Weights of a small GPT-style language model, trained from scratch on English Wikipedia.
Size: width 576, 7 heads of 64, MLP 1920 GeGLU, vocabulary 8192, 74.3M parameters.
Each number is 128 + 24 x the weight over its row's rms, rounded and kept within 0 to 255. Layers, rows and columns count from 0. Numbers have three digits each. The size before them is the row's rms in percent of the matrix's.

# down: layer 6 MLP down (transposed), 1920x576, rms 0.0696, rows 1619-1650, columns 0-143
# gate: layer 6 MLP gate, 1920x576, rms 0.0863, rows 1620-1650, columns 0-143
# up: layer 6 MLP up, 1920x576, rms 0.0904, rows 1620-1650, columns 0-143
down1619 105:145136111144101164115133123134142133126100161115138156068045143105161102111141113098140136125151176110081153156126122118121132136129111122144139141083150130100063154109108129135132133175121150086088144098142147134100084129107140109159119106098112138093142112128135122141128159173125092115120093099096123146164117126116170159099126111088113137137103144134135129149151183064150122088127190126113157116085125125122135122092164134085144
gate1620 101:170107165129151112142179123140149123083128072144137106134098152120142130087149152083152159140142127126151120160144104116166143124126146150113153125126139105100102155140132106153116116081105119135140125141088096097160138145109149108112148100146141162153150125164103109106131157142126110130070128150162129139152070116083099112113098111153098099152125119134129149119102128138148127108153096153099134130145136126085160177152107112138059
up1620 098:112135129161137106146112113132145165114159168112127137084113110105126122116136142129099133102100111146131109106145212122107135114079151113116086124070147174110116144107068131117094106079136126132106152151123136148132160113124114139098100143132092138147137123132111139107127100149108136101100061147156125106124150107090138136097124100132069148139131156083061123129152135125081130122128160124131149137126128117159122097170155143142091
down1620 103:124131095147111139083135090153113127155158104105124160138097120147172154139117140109141106122127124131119100106131098092132131136139112150150155150131166137152123123133132057139117148135164140121154135116141100123159140133129142163147147114147055157091142128140151147098134146126124103095141104160119096126100137124173106108115102152132112142168133146160093122155123118133168125147120116088106140118107145130078130110110116136085157
gate1621 101:133152162074117136121102111154117136125104079094102154073133133127117130149088124138142095126112129130132097157112122141118144125096166122113109170163149118121142104192148140182147130137118117108100128114141046111122167165114140136114135126122126123126101156146124093118162194124149103126108147110105131159129111156134103125146090101155104122148118151130084119121130095170130151126103100147101151148155131168153165152154151094134177
up1621 097:135121122125110150093129102130108119114133112096127114094125123119149136142143114142152132145111117113153123148161115161119138132137140127062072125128146115157124094133150105131131165126096115161135118130137156124101122094147133143120132143129114121132080138091132103130100132122122088095123118087188138099150132109110143147110144103087101110092127120087123140082130123109125151137140090134133143110120121159079130140156158138129094
down1621 098:106100107103127128155082118113132145129115114154170121119132102133106142127105100125129108154110148172140153117122145108108087179147066115110087129125129093098119121179119101151115109119096106138143196155124114139137139153137099073138174128116168129129136129123133152143171149126062103125170123103140106138115159159087139098130157132119126136127134146165083101140115137128125107121084092101137072110143159117140097137123132149155124
gate1622 099:136138127165151162131148147095115112099149099167153168137124130119145099127095166145163208131147070100129129125185110083108073127124139108166095093114119117117116122085112130147129117112153141105129115100152101135140102098138116148166123163071133166137137109117135137137137159121135128097135108112132106145155123098118107121158082143102153114134124096113086126088108148111152170154138161122084101141087133077104127140137151059123142
up1622 103:110081164127101154105117133148109137120138086118139126085126136129123198124129134117162127126077134099120153153145114159127167139138139144099109088124115096126120122117151119157133105098133158092110140105124130095112135115130118130109088114115134080154109078140120112127172138138171120101114131090088180134147126124129116148140116128056134170158126171141134117125120138113110125095124145139142152153092089159145112141152126103140114
down1622 102:133140122095122105153161144129177177142137087079104106153143177138091131099124133141132134134176127099140119139084149100109148133156118111144132161092110144065099105126146149126125191141128082118162136156186135170109072104169151158121184130109115122125101118117101100129136120111142118149092114163151099114103123158107128109138171134094127119161089095104112141117126106143138122093141115179144089155102096137142113107110092144136114
gate1623 102:142141113116114171125140131111141124143125150146139124117149121132138133142136172139146144100093089141067176155080150091119156154129125141118115115107087124137120124133129127110146130146136160119079162108112135114114160079092155172107134123139140125150169122100115123117112067142128125139120140110097110158178096126129146119151135106128105114125151154128139128135173120137097098112094145143105137128130142119074107143084136098091148
up1623 105:120147165137133082171149116087104103091145126147123101103115130150102087105102124108117154112108161137119126147143124165130140140154162123107144104143151114097115133122147108124124133116137140178135128148158111121129141151130141165122106149129134148119074132143113103127133120165090140085124157136093120122083133118132148146138100144134134146094121125150166107124112138172143141131144130085107146147109080122126120143131110105182124
down1623 104:092097112109145144164136144155130111103106154128148118097117083132155134145123154128124111165148128116094141103125102098099143151168112141137141113115120108145142177164111143158143116140130111176148105155119094109127144109150128117143149137140164135134180170101144121122153161140100158124105126116156107166147157119121083125135155114110139117149141166145138131096126141109111109100136138088067164122126138158180135105150135136182094
gate1624 106:146116114115137156118177094153115133158104133078134109123139110109142125098098102130143148099142116127118119152096140115158132144160135154122165095111119115128070131133149152101148168117121105129119116100124140168167138141135119138112097147129151157113145152112116100164150125123178115131107131138148135192121124123111137165091099109145099152144144118135106113138105128131104065110146145083122150115111108122133074119146118142129119
up1624 106:133126097163117102154118166124095129105144109123082146130125133136124117172119145117147118141155183111120140129144124093178108122087122121115139140122147116126131096137155085183093137105113152128116118120120134133129142126103150113118128119123097133136131115104144150106130088152111127160146115137135114101109150095112106127122132114128132144135125124117128165137117101113167136125131172141078181101127116086143142128135106084128113
down1624 107:122141102118105137144113161149160132102111098113165128099140138127122143124127149134170139134131121135132134119173136151126124153119130161159114105114057117114111103110161196160139152135120138132140178120187128119155118128108093108133172150157157148128106123088152119154146144120126145132126117115126138122116153075156156123103102138134158127128113157128119102087120100131129152170075129149166120152136131131159104167173159125145145
gate1625 101:122152106117113132114114144157137114137158088155087109114129172121088100139095145119120160103112139080162120116127100148116140154092158089160138100063123127071099093096126133149158166084144152144091119139110117113112121115151130128135181104164124110145122157095148103123126118104155135167169113160105138163095145109120183129135145087139102154161103136126121128086130133106128100109125132113106094170098162129093141122165134170126066
up1625 101:152123124122196155168152169129129157148173118115143167134137176104118129100130144165105141162116141136179138136145123130123100104106157106150129159143144088171142137094131109123120140120155146147153111140146099124119106147130124137160154137099171103105115107155100140142137125152119134108104131100143140123115147139149131144136123154116130080105132119157127118071136140109157095119172129137161111160155138094157157085131192118119087
down1625 103:104085188113090110130120153154122149108129097132092111122119212152123143117137147129117129130161123135141177115148093123115151095119112115174131151098082143111122124091130139102115136129137141136127120117135129113170133122047108133100107091140119131163110122134149118090141076156138118097142140117122145130133129117141118129145120096156132160140124126113147138132121106142137124075186184119137083086152126133142090118163135088144142
gate1626 100:128140143104129143138131120142148132107092143144117083163121160120167122157148114116100153117109163137169141168121116129126146124143085143144124145119089158148087141128161101171177128151177092113140085100079111132109171127145165109134127128113161133139099113110090153124122163159131134102101099112130136109136130185134125137158153147143154101136126091107146114149117135129158115159154166115110126070108114099154142119143138154126114
up1626 100:151137140157143149136127136156143164159128132081106107130127129136152170156141129125136104148141110086118152175131126106141102116154126148156105139114167103100078163148110126147138130143143136084140135129107128160149145109092124132133131077158097127146140122134136097104122107122106075090162180138125103113111146134127153166114121147140154126147102142113093159113165145128118151080136102134100114101108117140112087116095142094125116
down1626 105:137111115148085153109108112086148122150099121136114144127128090114130171123128122126171106137145127121162128148098167159154147124118128090150180074136192137146128146157130121095094106102162173112167117110142127173160149121116129159135119100111129133112118121133120143071144098118149121151126143140107117140164130135122151108120122133151171104136112124150114154098119114153172117155110081132140130125122128143160181099129131111147100
gate1627 105:149141097132116124133123146139181121127130099146171114145121091106164135141133131137134132146101094078097096131131103158159119102144140123165134091138115114062127093143111163092136157092107167123145107103098123144143128137154138137154165191141152069103148141111127083182095083114162111131091166154175129140163161106149092109133148116102135121162142119163140154102125145198121116120150126131104131109076155144123149161120132149132101
up1627 101:148068127122140113157129123127171130118107088121143095114137115114107106123083150110120122094133132105109145085165170116109111115132119074128124095150125100123101106157120105132173116136132134087125164058097132151154113135099144103135126097111150138143122099112125089146116165088108171153119139119130097173171122148141135118103133086120125138171111130090125098133137117097161157120107152148119134141136112170117139096141072131171105
down1627 103:101168123158122143124161123100139139116128083137103143113172160173107119151116118123185088104147116136144134184121183115121120122136133136156148111138088112083105123132140152143123147110154127132145172134152125127107141117154150126149139092158116138124129126179144135093114130123111117093092128157124114135136106152088125115122131138161126170119120119142142152095124117085140132114113156116188120126170039130125154111134126135154139
gate1628 099:131138129133154161121099167123116126132097121146145124115108138127136086103138147118142098124161128117135078150088125152124145134096076165165148156140138144127106116149106086177126098142112190139125167175141100160126113081141100109141108106121105119135152173122130121097100119134154162163119095116144125133098118103129151174112162115160116147115133113140161058128148113094171113145138159172135146107106134140142148152093125141102077
up1628 094:104116164107125112156130091106158118104122157115103153146098133145090129120131148144151142151153108142147117146083187167160149121144136086125076143138160138135137150101144144163174155075109094161106168154164130147153164113146110135150099177120144139150115090134113091089131138171144108145144126110110092123164108073139115130127149094154128120151106119111133119143156170119108128132140131139090139096161147150147128127147128123155107
down1628 091:155090097127104120120132160115142135104128125176106163186148115143133129131128106106113150157069093096110132133129123128114114093128126153123125128136130137099136147136091156151155112115122127116127141112120122089117145157103134132145144129150158167118144103137118151129136092110115119110160107148096147148096125159135119117130170138128112143134133114169132145143061165115136090108138099128158145117091107105133110113129134105151127
gate1629 092:140117179121140124158113093111118154144177080133149158235114134121089132138134135121141162136072146110116131157145136147150115106110120127188124126103116127123122142093139125128112160135100132123114112176137118116136136094176161080131163132111117174093105142121106113081168100065111150126125115150146121120132127156121100112124147135152168150141108096102130119073148122122112127159123154172102111141121117052104083130142072175103139
up1629 093:183148142135127111129122157157158092133147134140134195108124121119092155155135147073164113174134148142131092139135132068128126095128148128139120150090133115145137128114091127149112128100115137088111100176126122128120091166108147126092104108108108130114149107160150147123117149106106122136151124138087133123093127159127133124113098104125149119092135161138117134125178143119109110165120183129140124136112148157099099117141117141158118
down1629 093:133157140119127096129117105118135128150097181110133174144137113130133129147100131140134122148109136176123139147138131139113129161131148140132135124122105124086138075130152138133136122137094104173129092098110129100140141178105123136123136096074147094123153162125144127175143140091152079139100131144127112095128121122114151127115147080122120117128172159130136091129152091089144153087117178110118114131116100135131144138107148120148159
gate1630 100:152110119145127157118112155145119088158130121133147208107123168106137158095097108083113134144116125161140118107136137111156140123153143075122142173100120147147120115106094132090157131122130148111147190114121108123152081123150135110148138141107167135112179130128103129140103125121094108123132169097133127087098135120133098112162143107187101147107128103138109140140093146123118128111163083152095133159113140131134112122092160127118131
up1630 099:100177130120108121135132131142076125128122154117119135172150143109118139179108132185124129156087072104114144132097090138106062125118137108112144097127122153121182110121163092157132116106113155151106128110143140128114158111130127148088151185133100149160124132135097125124144142113151100076139178142151103113171112133150146120168092125146169117143113125155137114123169170133129118130082128114146128102117145151118126141114120140088129
down1630 099:147109059106130149103040111087091110106131146127166135153132158116152121115147200157144134091075149092103120146143148118136120148122134184156133129139123150135105142129142147132151145134124129123158150118107086090150130107133116147116166109103176136108147135120150170140126144149161115142141156116119115137131157084147144144147118138138169142100114131133121114168132126182145116105142151143175134136110115119112138141113102125158129
gate1631 098:126146125129152136127145129145145130137164083130131139150117075120131141107121120143132110143143113102108155144108105117142135124138135138123142132108115155155130155156080120117128138159122176145142100130114133120158109146119103098159150102162115193138097094146134161130144115097128100158144198126115144131116124153100136131131128118118131124169135134129140138178109121161132136163112103160098125113091121163150099194120138121073099
up1631 093:146080126126132112119166157151143133146133162140153140121118155138130146176117108098071143181140128124149116158088139148133127188088088140160082131163119142099132128157155078119099146124138122151128165105135151144160120135126128139145164168137130124131180156136120098115149115130138146196122088106147108134154122187106116147125134127145121102194174091088163143122120136121073170142142142136109158106093143140131128138150134144153109
down1631 097:100080119124132099086122098075114078131153103165132091089111120153117117129116123184151084122162121101129164147118115114113130123126156105084145130166130084124157142098100155127120156168154128121116141119114114111134128114106107119103107113139165142165109120161156151141120142150152145182119169142101121159120092151114130146143121079117098135108106138144097114190137116113151123138118093108132118147149099126126113155129130076148106
gate1632 099:110144114134154115096144181096188165156103142113143125145097112127154148135094118110122132160151187130090137130091152167117154121119113127126134122136135119072155146163162142146086108149101131145128122097169157123142106150145116141140150091140094122108135084120128111160145133143150116088090151146160144154151138128117139137144097140074160110111162130156121100093106148172140129142137117129111143131101131177132176072116110119117118
up1632 099:142094125121091098087142153070143168143137099114141155113153126159093127165152127121117114196141068172142139136148150114158063144079134110156111139132115186175127142162127137111083136147151156138130097162118087166140148152131097121092108108115151151151140165138109159107151124058132122150098119138138104105150139127113100134114166148133130160117099140144153157134148128121106125144092155133130101164088129111126119158103114139107152
down1632 098:160130152144096148142169137150112114146144123083144093160117115119124101166112173157115133163167128127097126119143093163113134119163131124163118126159090161136128107087134150146143150141083109086151114161132123137175123070127124102134152102157099135162092107128118091138098162152155100146188063120105190112154136152136146131132133133154126128136121119097059121111133097148194136130114118133115145176141153168141114157191088104119163
gate1633 100:127132130134120134099102135111138043128142130186125115135127105092166099100133131126122145157098155115142153109116124157167161162140119128126080140138117153117166097125144147128114130120081112140152100172180134154142113117145119162123116125172157125141132105163118146140104100115106112138118162160123153127145154159081127115132130128094179117161138142114134154129158116136165108130124101125135085150104131072101145095118172163116151
up1633 098:133138102107113097131112128161124103166109128133125128195121104155123089143181116092138104155146121109112138149151161119165135129119150139090121139103124127129111144135101151106111146154123119119117102144119111158126087073171091137147156116130132092160106145128150138144092129116099109136106161137125134149111107127112139143127149138100147111143079116121124131113146123125129123109140081126131094157137111100106133115149156108122116
down1633 099:164114131090138123118138134113115125063122171108115144150163123130149141119115130132154089113119120108124126152156156155121131117131147184129132140134116162159117152098148104087173141154138133104141117109137122141096101147138118131098133137141138129119135114152108120099082102142139118145130123125143118112127124121133114111129143125195152108136158124111141152162127116137145111111099095151085139147155107094064130111113107091104194
gate1634 096:191121122098157154108157142139105133155161171131082160121133148118169147090078121180120134136140139120108143106124080118108101160120160085099130135143111089164174142088145139144167129125156136147095101066089171111107112130137114126139118111110130124118134119110163115138061088070144132133160134161088116145127093126166120123126106122079127125199126137142117151134124146118109104128114149150099120132099145081134123140151139117098123
up1634 095:147094103128135152186125134136128079159126127147139107112159134193143159139126114102135121122146131161144131099125129141116113174153122113137190125124156166106147143159177161192112143140105092138098117129132150137095133110115102089135143109109150103109154150131135086128120160142110109081135125078122088113157128115134160147139147171090138093129159146160113097146120106123133130101073145108123130101109152146106132124143129142131157
down1634 099:095127113089138113066116131101114108133080086090122195118144127154115157106148146159052193128108087076135139103112131124148125143133160122097133160149096096152133092111120143138119187103141123128119152117151115125153135144114119133143128114120152149143124124081132159153095175110137148128082097118149099130105115140129132131125120114105154139102119162120142086116132146148174123138132088114136132155120113095144115147091146129119122
gate1635 096:095101169101134135146153186119089106144155128158076143121141093148128107097151121181099133134143120126139155129128101129152127129151097147184121148120138143140142121172133087103167125110149127079147130151146125149132115166146133081102149150114108144147095094109104134135132128083168109133157129180104094142121134128148110154141119107118121143131128136126131080143106128111147124141174128124107114159158151178133107149076082142125104
up1635 101:131110137124148118136113135137132157116147106073152133109150214133090151150138175099190099080154134118142119118146113139137123085113112122122104123159125111114103202116115141180128117158163127121104159100125147138125175158106128115150152142148144125125157133123142100092119145161121148125086126101116175113142110102165120123137122119119155144142099176123136122122080146168122136111119102151133111124094126131100136094190080143194181
down1635 098:112116126089115134146140124139109130119140165116144106152136150134160142132159155159134141099120121117140129094126118164129155095154157120108098144115105103120129107112134154157165130108121137080127130125096111159129129141154150086149133117128115112125117103109100098087108152098145130151174132134145205135117125135086121174096107166102151160095089129159093129130115148116151137125096119134149114141177136143160130177123103141144130
gate1636 098:111150104124153114125142120126151115142137139160129137096095147130135162159099100128092145181142178114153158112104149132152144155118088156135108158088101156130134136137085159137143151154149107102105143131126118107119108168109146101114165132061147133133138145146133183131168162161154127142109079106159134105101187161100134124124136131110144158172160165162077118155126119142137128121100149149092104113145135122106113126124133133095117
up1636 097:144140149102098134126121117075158158132084118103163168158093174129077159129141146150150106126146102119119168143107140116125134140120107144101123127168126123128143166109101120132140113130135145119131170132133110185149175090148132088117136107117129131152152075104104165110110123126122171143165128135131155109153138167128149132156125139128138142109183129162170124104124119107139146149130138100147118118121166114136124119140110145114107
down1636 099:154131071148116128088117122089137099081142119171121138142120112143090111169140116124088128123116116165128149110148113117094114118164164137086133159157106119120113127141135085112117128092155119132134166157156094130112097185118119170108147113092114125079175102148093095084134118134134115135089106122096148133102101122113142084148081102155098140085119127174118115133089134127124145153086201115121099130148110153113109109107139130110113
gate1637 105:113094137106113141141122064088151153171106099165121101164147147172109107156145085109140138110145126132146155153112132100159105101145134147156136099149165087136131137088158155161111151121133148128130153130145096104151144114138087128127115132091121132169129109149089147136121164114106136113141096080136121133120080148134117138143101134101149098142192097142096129141108141141149119161099136131116094168133121117111129130135158123112141
up1637 100:132098136115102135113125133185144093139114076111096121145154087126145149172133140167127123148171133094147122100101136123133187107145125134126099134117136164124091073124123135157105116146116112098112135190154116124118136114141123136196148088120148149117118110120122115160196105150135070079126125106073106094128120172133128137141126114144147150129125095076134090189130104156134124153137103157069150078123118154146127137108145112144148
down1637 103:123155143152135094095114112093134122154145135104106142135104149156139130119124103108149131109157140157110088153123085138171136120179146165104131122085188112113136112123147111091142102118094138140110178108170100100163127129179098090125111153151135078136095114126125142095106094165125109126125123122128128147122150144147178138124177128157136103180115124142128151108141118139098144182139132156143111117159103131146144087099119152123125
gate1638 107:152088134136123134161115109135160100101117112140127117163146141105128121141128119138139127126126120104146109125123074130124094115119102092119104170106098135177123121151140127137109124123150129078154147184152147138100125097087099096148128141089109174137133116143137104135099129136111095116075097115090104126107149129088091132172127099121143166050116113181172152136141130113108126152148140120094139190136143161137061142176107115115085
up1638 103:109108137106127111124110123127088101148080097139082136123147093133071154154065131140129153128157129158085108141118143101107122140116103119157151086120127108146094133087150150120107164173087097150116149128084130053159157111162120144150111139181151095105117150130116142078105127124086138133141110156129110142102143141118121114138174143137109118139126152118088113098131115123111140100091118140098121127146128128096126104134114147188134
down1638 100:080172139145119144137098125152136116100100077136117173143155089148126119131131118149138142123097164139155147140115099152130130144165070113129119136109095138178124107138146178136110119104121160121119140142107149091118153138084140161146119129134150166160130145078155126152119179124102120166108137133094163065120121157124171125103073155107093094122127139121116113128127135111105152099125123086139075093119152146103162141192136140129149
gate1639 101:121143097127121169083147168126134126159113148121102158162070152134102122132140132159124111099138119117145111165123162127128122158172107100129162128103100113117152104151131113183130130125103113113067093136119146152125137127156142147168120157145102138138082181105125140125098129117149112113111120147157152125094136152108111137122115104135122123131133138141119121137120139080130112086145134102096113158162150120132154164070166095152159
up1639 110:142122141118147152110093106131099116159134125088127140150071140146165130123110145124154131120128109104171140190143134128128117140143141147167111094110154138139124131128139094112114106097102168141081131148151168130153121110152128120156113140111127102135126159106137122092124109108136133150094139083151119121120140141128158122164153141133110143125140091134105089126144140155084145132112106088145157099144138180104159158137130083131127
down1639 108:113119160107139116113137136151104128122127140127099115187103117126147102122114153092138130117158129157162133148148107141111089138102107146133157139134159186115148157092128091117091132134141137123143111120162129204128100117090119095158119123140106093105136126127117119109112130195111119194157136137108116077116157106116105138122153143052104146118134127133141159133162127111101145123130106102184141141141084132130156126119095129122134
gate1640 103:155119113129142137088140146161162133148143070113152132121164132144121156118099094147174111088116164114135130104125126115104142144152126182172168127175145152127122095119127122127106094157153143121111104092149163073156141143133118125152175155095098125158141077128073148167111119133140106140121153124183152162123072116130119149102125051153115114133123126123119144178137131104151128127077130136107080137108128078121107088144151106130127
up1640 099:177136153083149064132154100104129118157100140153130136136111118123110129133174119088129108075138098104082115142106112173122115126164096122142133092106113137102141125140096139126174147122167113133108143120117122064085122075146114072147111170161138118106150147123154135174168113123130096133127134110103133152117133179158144100143117132155169110103123139160117134117090122109092130103102137129104146116137128089079101126121161128110122
down1640 101:106147128134117101120184097105111073081136132120151102118140127134121128137160085153168154156176109199134149120115131175160081172135135124110118124126136160137099150131116123075124106124103144128145182106118117144130156143114111152168164138128135128113132177150128147141161070101185094130116148112135177094122166128144141142138142154101132149101073111104138157097152133135153128129115150142158103102059143161144125111166125151143166
gate1641 096:078110137131111124117184105123133111138098167100104145109109104140128156153103152111114118140093088111140111147168195166086129113139143136147146142106128115128123130142105129147136127163158132136160152119121122128111127113165159118093106132129102125148122110146130161104145185157101093083108108121147122118134125149131127098108134102119159162097096091087091076161138118102079133099151090092132065116128104152141139130128109123118084
up1641 101:123131128105106112140063140141124112160171163170101144149107169125115121130135168126117123095118118168103119149113121132139174155126084125092153140141127120131126083128130149151129130122097171138112121090172105176151107119123133096112099106168106124136167090136130098124089098128119144136147140126120131062141112109141133122161083118113095130136163112114107105132108135127134148130137124144122208138077148066133123114101130099115125
down1641 102:164128130151089130143148135142125136177142113151113142163118151128123162096124133131168161123150161104133159128141141129110112121113125076150113141097093130115142102154145176129150164137103139148119133127133155094155109147120148119142125134083163131157115096097167110126102128132110141078140129140080089108137099168121133103111172138139105061131157141171116096165154107144151124117122152159167110138151112153147115100147160117114143
gate1642 098:146121159158153127137077161128086124137158152119134084085116188126110156128162101140082155179123115134164135089126122178150108148130147178122125157110125093157137132172128120162165149097150097105166083087172110151105119095113151148167111159144118122148145140146117124127131121153142127116118083104131090112132123173107142110143117094094092146109199095086137140145139092114118119117164145143138125140146120129141087108143133174122120
up1642 101:107112186130155144154089146142107152090161125153148088107127140086163095143137137134180147144183115107153151118141140127114111180102147144126104142101161095128109119084103150147133146108121144123090160124152118076142184128125127081097114112124092132147122132163131109081149146111100141112117115094124150134138125132142124143112107111105117129111122117117149139177145126131119143112137184151152154120151056113107162122124107170137152
down1642 105:124113119203119138096121095126155112131174130094160118102094155141131137160098134152148090123180088108102124137130111113130151135147141128136154139141124140152135138122162125138138153136151134082152110172105149105137103160110106129091132178090142116130144121107072108141125139123111107146091122118138125133165147114171143114140176122134092147127115125150125131140125110140131095143132117121103124144135181129112140156117116134148100
gate1643 100:123113140171114171131131127127130138167147116148127125184101173109114136124100123143119130162106153134123129141154170152134190113093097124136104092128131142120098152125160150166072148173133115120149124101119143134128166139148138108075119135130143104106114164091121105120132145135150092133165155123116135124148101175113114125183148124120138120163101140131116124139108113134126125150134135121136144119108178125150132122132139102124132
up1643 095:108148133157140193123157201106082137140165123111136150158137136138155160121102125148139119176137136138149119190136119150126122129131119118169145157119129112117172159129126148153115115096100071110168142112129140100170120151089123121131109118107133092122108142135102131134138141142118111155151134131091132105124115147128141161128136130148127098142135141120096158072116146119111132148112123142153134094129135131155111116115168108140155
down1643 092:147111127136135163102164117168135107144120107149152145110139128159114121098133192123114141122071104143116143116141082163099131119141123175091104088079128123159098127071115132105109188119133123081125111147141149166136126108125097143144084133116122130107110165110118145097114138091141157069102126126152132110111101147155137152151081123097072153088144145113122084147140174106122165157147141143131091187120169139152128146140156155128084
gate1644 099:088157108140095130052168072141120128131143152141112138161095117058145106132108120091130126101115141124115139140099139132132098141132133146129117130152176115159122123114154124131180140140105140145136163158092132100144092121120148118127113131132109139128098147120127143081082132155151161107088107115151118116111130120106134145132092117124167160124100156099095124186136149108099141141141150122142119123107158145075145119135144140122104
up1644 101:100160104125088133123121132145130133112117136131110118120114138116101090132152100114134134108072126137100112148132182132115158142128115171108115158152124135131137126142154137127172147118084095138132122141133117121130095148145153139111119139143073131178107158137095119106105144126162130125176122125130098128126098105129148136163120110122120136147107088127149099136143172139161080132090128091133118166142149101109159099142097127148134
down1644 102:115131101135157132120145127199127119139079115090121120111120114138107144115136104085122139134127154150116143158139141136117120182136110138127144109115140109106144138102156077119151100125117117122117094142160131162094121156130116127175120151163138095114138111129096099119110141173127122127122145136111114108075142146144166112099164144107139153147144157142106059144111123128140138138105159143138147132128144132129147127144100123125119
gate1645 106:120154126165157132142127125081142119161117123115140117105152113169137110139105133164143137115116150134148131133178176079178178122128106108147136133116164084121160145117131130118118124086140202137154095116089181164113193114170132122133130098139104135107112109123122110137104151107129155156082122108132123119128109136118136119171096116126137132117135091089088149147126166141166097123119133115114109113115115106116106117125113149135087
up1645 108:132107152140166125117157144129140132103101126108113150140122128113089113179152137115174114115113130167138070104149125152092111121167117145158093103118136117134143148148113120111093126152127145134074149164151171125140144166139118116157168091080150147100088083153119133130138144128153111151136144168119124115085164130149119110146073087114133109123136101125131116138155119108102161143123106166100117136125092106089144136108123117111140
down1645 108:119143111139170137098110122159156069159150131125150131164182138105146130094192113158147104128130069130109139125141186139114101142123139115119130153143133130137125132106096154120146110128118124124138147113149118141148116130135116159103086119128121117106160112159134142161112145142129132119144165133167134146160114086117127171146125135118139155156139101122139083110073114126152117146119131122122074091161147126095139148148115111128129
gate1646 099:108116194160169140157097145132139163081122076094141054138103152136182065087105145161148108130113118146165089105156132112118137153113145113161114121105133117127137124124130124137106163107101118112161140113107124139137097121139103125117102142146127097128134149160129088143153128109142140156115110150132141078139147113138133102149128106114146170140135093142169134147151119148132101135064096170163157154132111126095122125102131160105111
up1646 098:088150127109158156106135131145079123137126107157103122160087130140173109137158104131130118142145126126102135155155144099128129149112139106150167138146124117148124109134077109084139122068097140123132137113138167125167130138105136109105121103153141115157156120105128156173140128142111156182119125145147099089171120116132087127130136148067149160150141127116166149106181096106158129107127107138135126103139121106097127125092134186112110
down1646 099:121122147125061112126125102108132171087120180128136138097141125118149119101119126124131102095118121144086142116144114119149102135161162113132116130071101109165121087130139162161138150182094137138112156156167115122124145072107122137116124143107126136107050096111122153096125124112140146107139142119128086098070146145148187138139152148113126096117106079136170119139128158127143130132143166142111114168120142126143160153127144109109113
gate1647 105:125113156123137153146148108147110119133101109185116124123142152070115111095172126093131079130135171105120134148119120102173182092060166157185137133117100173147107111129136140127105121174128121141113127078165146092165130130127108128157113173116115149127117127119146142185124153144139147129102179123119176165058144115136100111156125133122174137162074124121128130079126163148128097125143155155116124120097079128130116149111163140145166
up1647 100:097142121150108092147099109124127123145133161075122106142124115141157137144104136156092174156112147125156123107176094117124103140144149131101125117128121157089131131105104134129137143114133173125104110148107135185150141130119150104103155082119102114135101120130127103171125102147125140115135102110100109106152113148142129135141150114107092134111185131133092100144133120108142132129090127092131079145114133104110151134152127123174137
down1647 095:150146134165134136125144198126109112120128176109105141155115157128181102139140120138138095146098110153094120119090120114130128110141159146111126127135136162087133090144136141109130122128086146083130115072165149124159120154154128105084139143109100154115140127130125130129129118142088134125133136119115151124141119097141098141108141088130120120134093151138088176111120127112113129170149137127129142116136139125144157164134123138095137
gate1648 098:085159115112196120128151137108117103160122089110126132090116152124121124148071126094099147124134130162137144108147133121152092137128152122110100135129115132131139167172152115133141133144128098116163127176136118115138109176097131166136135082131151132114094104150123143164138161107081150114130105163122111080160122140073114109159118122099136115143115166135131151135145153141127109118126136125186139118111153127123133166130134148137154
up1648 098:129142135112144102126126163173130137134104117089127129120137133143100157165106131136128129131135074164126097148119125074168132094136124121106123154109159145105182135114182097170091077136079172131152119080157115114139107109148162155121168095138125135114139188122151104147120144137134145114107134110151139112085118160126129130122110108103109131100119142094167143102141153160140107093096169115125136101152078138104090085104110164136151
down1648 100:108182089092131118133129075094146124120064136163109190100133095137109094144141103147115064144123140080146145138133166123123135150153139157110110118173109127150135133075097139127154061108124133138156148142100136128138104161097133123108105142135129126107153112109127136157110112109146114102143123140101175112120141161102108117202120171132205128159107060140126150133130115135172161124133117103141132120138112119150162125135148095118113
gate1649 100:108147130102149144135113150119137130160101135130109117119136155104144076151126086086168134157148095116143109085159115108124109164161156147140125098133134168145087127114102122088122152138136066154100121120130116123108146156092099137158139135094134144115128113149112114132117161153133128120086120097131142124115136107094142123168112124099134143095107111103147122142151140150113126120115111135132125145126128133096162085155138087134164
up1649 093:151103158145133155147095115131114125097137111144117126104114149119069183172119156164152108150065114115096099157122133092138159153120058112084140133092161131117077120096148164150153065099130148113114104136158095121112081125109137136179112175107120125136140158126102189105117125113091104130132108119160099121091132166145094117146151133154149111180138103136122104127138135104109134095113132129113143148127132131138117161124097140144119
down1649 099:125148138107096118107126138162133132182122113120119130130126107168118119091109105126092162115113131105140102153158081131105125134158138127169150126139104098086126154129104100111154114136199100134114149134086138127106142112095127122126142134137096139128137123138117122131146169093118153145089151110132104140153167114111165110119130167121083131146150128131139150116105116146151084154179101102117098156130182117115126078112156127143125
gate1650 102:123115142141126129125141129112167122147167102170100122131101124115106120117083137153147145149117089142130132106152095087140113095129162118108131074156155175148099140110097153163118138077137135154161139188129100089168124103138169119118140112109123184119122117159147124127120140082141124123109131113137131139137150135154110154111139114135153111126111138106101069133122122115133070138146127171169093135104137132100108130132147146133142
up1650 102:094132191155088123121158144165122121157135137098161125116133140131140122113138087140103137141116142118115099120128144162140142048121159130139125116119098157109148147120146146146168118136112120137120151164175107112107107172146109154106152102104104123171104156162070123129134123173089095141173131086140111157109125139128145109096100128141163160108148135052124181115139163085124165128118121118071152149120113125121116140121136136127118
down1650 104:128150122137145119139100125117128148130107150114142142133132153093125077145118117164152101130115128100110112121117099073103130164152126158131111131137155102149111121097110114148156139181121176089191120118095094128132142164123121118069132104133134116148147123135135113123114098116110148073153143108141141150146154153085113120134128110147070101148135155125135136159119115153116072141115151123157121118127144167136092137161140118125118